config = dict(
    n_head=2,
    d_mlp=192,
    vocab_size=1024,
    norm='layernorm',
    norm_eps=1e-05,
    init_std_o=0.0,
    optimizer='adamw',
    beta1=0.9,
    beta2=0.98,
    batch_tokens=16384,
    steps=5964,
)
Each number is 128 + 32 x the weight over the matrix's rms, rounded and kept within 0 to 255. Layers, rows and columns count from 0. Numbers have three digits each.

# layer 6 MLP up, 192x96, rms 0.117, rows 123-145, columns 0-95
130073158114145139153160119126123117153167084103151166197108153106094121119075164178132121165108068105097126107120117075097186108142156090122088109172133101163125075103068165145132124147110142183138153102180141159105088096130143135170123168077109114173111105147139141118177142154132144170
116101119128127182098234077179077124165103080091112109092128113138156103066159115085046079123108098142123109165156155118132103192166084078176136063165091146105152181143129151147193173139098153124121102128086122135142081137177154189121134114114121107162167123128124157160111060108134186171
171099148109128102145118157131078123114147072167164170142101064099158127132139032125093128164116168167127057129087117168151092072119186174108193127109068126131199153110084156118141151159123139110125154186069168127089128128084159091129159112192167179175137116154089112101118155117129116108
112163140149113103137107132129148142139120180178158115140082110115152109142095100115171144094119136166109102124118156100113099134154088056119126108124175176081144173172181151132135098143085154069149075089177129162127148132160165096150093126149091116154139157099091160150189100171146107087
135094095117110126108116124110101094124132124140143115045079067154104166137121172106112115159129127141146119089119136106140109119144108113121133132125086121141142175123178161066099137174181082124201141132145119078083164162156112110112143147168124150191187146143103164094142106134080088022
074213149160132132128170111086096130122170140100108169183101166110153134214098117136171135132125115091112137079096161084173117117136175120113135197149162096124144176076130136114127083156148183107107074123107144087126133119052087061161146099169147132108111130135128092194115157128103085190
176125127141104125101120157163104194088132174144141105138064135179089069171165087139145142057134124153117157154109109161131123201160149110138104145161175129128191079157141149124074131158155136092138161068117072159124131167203114166139094095108134093106146107121120123123100105133105120074
139065140153120111114169165076100135088145056184159083141087147110126090116096111152107156167187104130104057107091096165159106134133147100125116144138145097104121154091143123117147194172131075149168135140161128175138079159045095107119169138162113144186125146066099117108171136130089147129
129108149137113174078106148165131152149113137128126063109100074170173113157189101161137127125198145112135129162106111126111097094106090165145105187060185091146169117067116155141160183093165074175130108149114165089156111146092095093061168081060117195159144112169116172106123102149137156151
208164109098104123092083157138065128110088120092144126063109121102140126074125113122157108114132082153124155190169132173127082110180116149196150123135160157098172102184109086141130112185110153122123156122158151181096098123116177128145137106127119114107143136163142165111155218105100091127
125177103147092108134112159104118131085187125195126167137087094114107171082181114153119181091167127130151139099145199186121141121128153121089127111069116109115125101145114112161120109156104177182094099198109125167136158167170119092161134156040091138124074189137093134154153139136088101120
098113191175113150103137160171164143137183185060091087162128132141148131111122172117125104088085158065124142126171120155156112078084126088127133150093147102104163094054161115151156116119160145131067107114110164158186148117088106163141128099114159126113101133163088133112100155186165169145
155129118098165129064127133104163082084161149163106068131120103164113133127152175147140120047176121100092147084125091096088134134147158135136116169141165114131125203142079118174133153116143133141138115157105119146134161175141189129147084161078078106108084080109057146150168144141093172114
183098087108110090121110148165142150118199143090082113081090149165125142074093126176145096135155165165102077052131115158123137091123181110171093116137097121149109117159107113207129156161076131077119107124162115106157139104104115083175098109113163120084112119152110195149174151115117121119
105158152129101080177145140118138112152148125070090080138194075081133111173128111111155114119126097113158151091116153161108147167085132144075160160183122036119118129134148095127125110065182101152147136128155062089153138122136120075097163080164161127150114147108131106131141158085117091185
108210092166134100118056100148094091140121138075073150078130124116156100167149108118120130162110099152180091121196159121121114105149063114116168104135120090093142123167131092080151103156165135152104093141114101134080115182188110151149139173144100099157144082118162102119093120120157060134
142085075146186137163147162112134138122130088134147136147137146037110131183142102103125113105079125104111098094164165152177113125134168149172091131134127110158147090135130168064066098183164148112108161131157132090135097081104135145151089147137189126116159081084115165148157153061098142109
125152164086143092166138104141127149135122119120156131115075140131091123174118159098171111166139125076159141140162130138125106161114047133118071198111122165235167149132111144190147080154192143125154153154133073143101210148081111095170162109120116152147066045113146106106082153121131149127
129148140085126074164121141136104229124113143138075183114137138142130166133126128123105155103134112086126160108142116176167050158160128109159140129194104113105102188058094083100118089128169133069143153088166122165169161139150130167117138106141168137091098061121127161133143101069063117067
083174160030100099131063125114113158159136130094125169150121143098123157183071084168091190109098074149156158132162136095139144115140111089125130103149087107093107143136138165111066100169130127120159157121117080149115140119068144098089135127173121169100083151158133184142129107148117139175
189114170087177130166144111135138107126109137190141147126084093083117173097119173098065105066165088171205090090136183175090107147115134141105133153181091067127168095117115085131167104149089157112139108117100154107128143107127131148185104176131152133117090128167177110102114142112133102117
129166139149082129125155160136146037131110195052136143141174141122159104147123113098165127113107140108137133161112122091147166143160141112073093116109123156100130097131202115218139166064143144184124151125177158099109116094099123094098140118147109076158042121067083152103123138074098104106
091125123118124132075108130138171120153103130096153126062173165137144131152173160116172129112094120125165172166086139062135096141177115102143134125059062158140180134120118122085126144118185106152161070106125095182177093116103117098184080096118118102067146128121136099175177164138132096151
# layer 6 MLP down (transposed), 192x96, rms 0.161, rows 123-145, columns 0-95
141124097198144101093118095085129130148135109176125119117131085165133081178165093090135131058102152100097080120122097134199065145187175148137152132136156186126165111117104170132136118092145102151119130097124075139112131155125111182151116161146118124150136109150096107093109139081124161131
185123129112170091096054173182138087179078163104067127077179110112094164122096125133140086175187124128122117135101121146179134102107154097132123150128141092133079132095098100193170140088160107103139167070143120104131078145144142091031178134179205141099100135143193085088112150149186117138
118119147093130118096073139136145122112147092130084125143105088134194130131167102081053117159152113121128156130151170116142151117145141164108139108172140220189104148123032097119076153114104148111169107129100092102082172056151132152124095157146167096091113162122123119200210152130117142125
104139152122122103123115133119170124121111127137148094106114124162173104130133153124102206081139109150167144083147102144091146111147138173128115168101153121113130094155140102094123137131116125135111078098095151182156134000127171113124154110161127126174119159119146105052125071172179139109
108141102187137169114130099104192144161157211064068110160185131135163135166166069069154109106179178138148134100158120152113198146113174135090140077091116127098161119089135122167115134101088093148138160137138103117122123172125126086139099174149133109061143096138096155124114120083159073105
122118161121159082115143111055144131089149150114149089137172092146164117145171121194131084144101087147087146153141064151162150126109086153098197143072111183106084105095084131128093168164129181091137075198166134162135111111162232157135071162148135136093118110137118127133082131089106083160
139127093123168141146102187083150198140118128157117144147113140082098111117101060125113120118140136128161153118089141154157000176112128143108125113144146136214160113141074150135119114148147140106135097098105126095162058184149158126125116138067147167082124116111122133188124137172106145141
136199128160146089102085150164114119082149132091100145125093166138165153151083125131162091163165114162048123108175086163117135173141155175162112125091102151162155144153136100110129153094172130086133140153128100022129076072130162132147162114145123073097112109113084091137081142169157169161
117146160155162137136086117155157097150209117109133141166139136165138136172126152142184135127087136077086135140137069150173118144141089160064150174087133139105105156134142155084034114166052132109119126062091142060164110128134125148077077128157158151081149142148116073181175117170149096089
090114049153168137105121124151120115151153164127092129145119158135122095122087110150107147198095101130064120140156095127149067076160148118157182177078132106124129127062138141084085082145156184141122149109132111145169115120075166130179124153156166117100116145170142151111162162185107127071
138042051131128178124129095111112119165138161141090056142106138132164074113126136108120109153147123123141133164068090195159214137123128125191187094142157106118157154106117081156065096137126147165150159162106133108126144088141157138109114159124156117088140165123125159051113154134134132102
149096138136085193149078148167132195168087158134153129137122125143186136134177082139109177126123103142169150135128113123124089077103166173127102076144116096133136096219123086113090147153104067130164123129124128199098160096130137183097126118146134111085049172144113126111129095074117095140
083137106153106126146149115151144106104132151148206143111162054150133171092081122133131102170052108105139086141063106145186152141134134107113144124100137141107122109079190122137164096165179125149125110024130144143095139138109124153160125164103113136193098134129185102150121096174152123141
080150097140114105214153071194150143147156163132124110080105120083153166103119110055148122143133151153113151086098157129115127078135120128178114118142119107143118060109132101118131149088081173126146176105106115164120117195088163154142192202136111156141109149157101166090150142093098099119
109111132140196169145155129194109126128139182114105105145084146151143147086054128038142178119095109099163161121119116128168197158130102140128088119107092134128130147108107142071157146169078092117117102164100136150173145120098149150138141141095074096100193091162104138125112120129110173150
063100152143109184108197135155177127119138187131154096113126097124125129130128162143094131134148138115132155068141078099196131137168142149094149168097133139093089093192157189157148093119123129120086155149165061114183140111093077116100151118107139101170065151083134144135144148089099084102
103075172173073145079132115143146101183158149122108104164132095189138118131122141129112108183158152160165140084093141112146076111139112176107140135152149143094079172089117118132134164054116082129105134131145146092142132071132127108141151069116128114134083123171184123156121105150147145156
164156093157099086125112208153081091203087199116145110137109158135111124115081157106135093112118154144160134140162140136190155085136145091123165128127115074129152115079054142086095171161093172187149057123128166101124127086184104091162101106153109131095154143136124100134129142094156138091
137083125113134135127172101071126132115109155158080132147090126102083045148121136131115122063132167199100187106106118162146172156138165166119119106132122153144107171067208112105152104058134110125090126199093169142184056114084139120184142139129090043103161167148129153141151111140149142137
101100052106112143170164097182108086109158071117174143173134165133124119143142157103112083129096173172153103149067112147117119092188144100081087058108127162162105113125111090103144116084129086157137231118131147087157112126117180164131155154121155132163121101081130149158155162148149125131
149136126065156136132183179151189082154135076118126152101086143125118131132103160177058154155126159210161103073130141051128080163113145130117118117127119174101086179155139140134100131077105158102141108126139152108124174067084185069096110124107092157155158101135142174104102141109136151127
117145174121119135109112115151140198129104153150151104140073104118109134159093126181088050081145073184123145165128112099120108172104081165165158103162176137170166128127130132102154127102133129105098133151154171146117160255142108095076147109157133119107116109109106053114120093128151126127
093173120157118099150126127130115106148134084073124105125076077108128125111157118146133108099097145121151159206125115138141126097174135176136113112114144146114118158127159104180062125089135143107068114104113115135167138237093152125205126124139124118099129085069115111144141156178178177130
# layer 6 MLP gate, 192x96, rms 0.121, rows 124-145, columns 0-95
129148082191132098156114137105106133090142124149113165152178143069221170168138157123190107183070129164102121151096146125146090092071141089152101154146167106138128101139089080158177135145144150111153122116112115112109047131186162114068164155102150118076092042105124099123121161172143108168
159118137100164123113137085123134128128117136150156171161113091178065162117098090096124126084125179161146164090124088143158051056172126088102120152158111127191127130128170155144174085113097187179080101080121116159141180130161156079138164184121097096144174103091125117100123119090120133135
143132186151043174104146107105133082138104077132111146126130147082169125100122103119141159154174154133164087051142165101110095123131179110134080187130165125140132123160105101165126186128132146077196116119140173155153121125097146160106138150172128082122115083081100104091101151134164180119
093067160171127151067150130157170062152143071087103162124117135156125122158127147230156143119118163153133138120148096114135136106151109115124068165160094108134112153122086132103132087105234175138111133119104112093177100128167123142143149090110111142091154112115127087152089120124157124121
126185145138112120096113139097114152087123161094076149155076107098151148138102117138148128095131041128076163107148107175131078103121114179166137160144146130104094154108094092172163129114197186181119104129086145122120207109142101142109127157060116136048118075130104073141174177190144148214
147128160126072158140158087092136117097215093097103116117086081123101189174098106132197136097132116129155130171170127117176164124181104083092116065135178187075126186136183095139106150125128161188132140126093103096146120136113105114130161150146149196169102117108102117091122106115097135178
126130169165093176119122121153157078054115140152079151183093111095139173153182149128091112099122080075158127128118126151255142131081096124113136114151149093089173105200139112159168122109154101098178142126127131085119123179111147082079094140086134130135079129128140072104123169139185131123
148185123203160141182151150108088099077160078099105127163075082078176126127103170144156130128117147156149124079079175109181172138124209129030126167187154120076094091152123110173146109157089155145072117119105151094119177142110158130077110130113091112105178157079105127084131131167091121087
153142099090120164170137150049096120143096159127139176123135198074105132124076085151153151149108120151191113183134132155087106140141114068131169084059144130175125102127134125114189073111129132181124169128129167085086114120132132163100145098169166136162087189106152172108112140091102096104
077133120135078160115129110137118116109113081125136134136150095060149140147137145099074148111138131117114081124098151161147143062147192172074161201100186152106114126189139135097154108180139107049176148119147125109138090215142184099144164126090077141089145167206119110105136174157110094102
142173109133099177095161118139141131138093163134130163116134073105174168146124073151109157058153082127131113112234107143084093095134126128136061165166090097165115118170088078143131156101089104154158101113118079131119119137115132100159124101167131150135074066114173107122090155174089134114
110185143178139114094131121093127148177143166101171140095107123142130118129130108160108164098066176141085097091115050137170126155087104148104102183200120139094135084086149074120119137197148126065158148072075109154110139117152140140123098128136126085122158125078154148137078153167169138111
171120179125097070102193100148155139086137083138165083220162159123122129142119094185103071086110128131120136142135134115122137065089173129137091104135139208112149177183137124143111148141083094131104160068098059157175092170115191101154102133140153157143141087100150115127111155155174149126
134173115127106088130155106104135130181193122139158178065113131052137151136085126067183164073116143132100093058114161144155139091169152128145130188165112120131127158129133080155124106134124100114143123116114120114083145119111157144086175159094153095098070177202105167113093156105163128109
088141119125070203126111084148155148106062190162136129106130079123118118173123102114121128113199141103173134172073159132118153057151113145061134166159169148126107127136108125076142093151140133139071129139105089156158140134098147132076129128099083143181130107166117130130173186132158096123
119147139132087178168120123113114082149153164170112090180107137094150092143096141176164187115110118155106183132142153077094150081072127110107153120175135120107120169096090073138120125095099132117161091145152179085139155097119157132109185088076116134145091135145115131190073141154070061179
144187104095085075110213108113132098092140068138173101110127145116075138094111168125105128163138145124069148166136062170110157135067117124106071131158094096165173216139149093164187169110160128113148103082124106121113192189133150119120124156102046172147111104058097095093116130210117133166
129130137091104097173154110133145172109158105095100119148142190110133091197138095132125132154121153159119141164055074169176130127123124126169119180133162083163147175113094070085150108144075099147028128103175094078141079142137197091169122112060147172170131113046165088118081143174109131119
181128128165108065132139076125122150130175137181095104110127126118132127116092106039129143154171088118129108109201176142135139116107145118132117144119141107162162132100126132166156140116072138119159094170082065116115189165140119086130149112131097160141109103106129107159141120102200131119
134131153186121159137169175153130102097129148128085134151052139084110148151163184133136131147137185165159122072101147103133139119105174065131108152151147140090147106146063117186148141149088116050124132140157149042083138126124152121141181158093151100160138095062082116139106160190116121136
114080146137101101096170093134153179153144121153103183203146095157138152133142114122121080133094073186185163123138150134146133122127078102134171116107136097137128136049102104077154146077096145132156128075132107146111099136133139103117087116050118203114075143124110081189060106163176118159
184097180171075143186189117133141203140170099107113134170089050103120080076093096149120113120142138098097146071128126159138097162128187130065164121184115097127102131088072133171150121113113163147187158083098165100122168115092146154121143134107158156150146131124108136127125124164147188092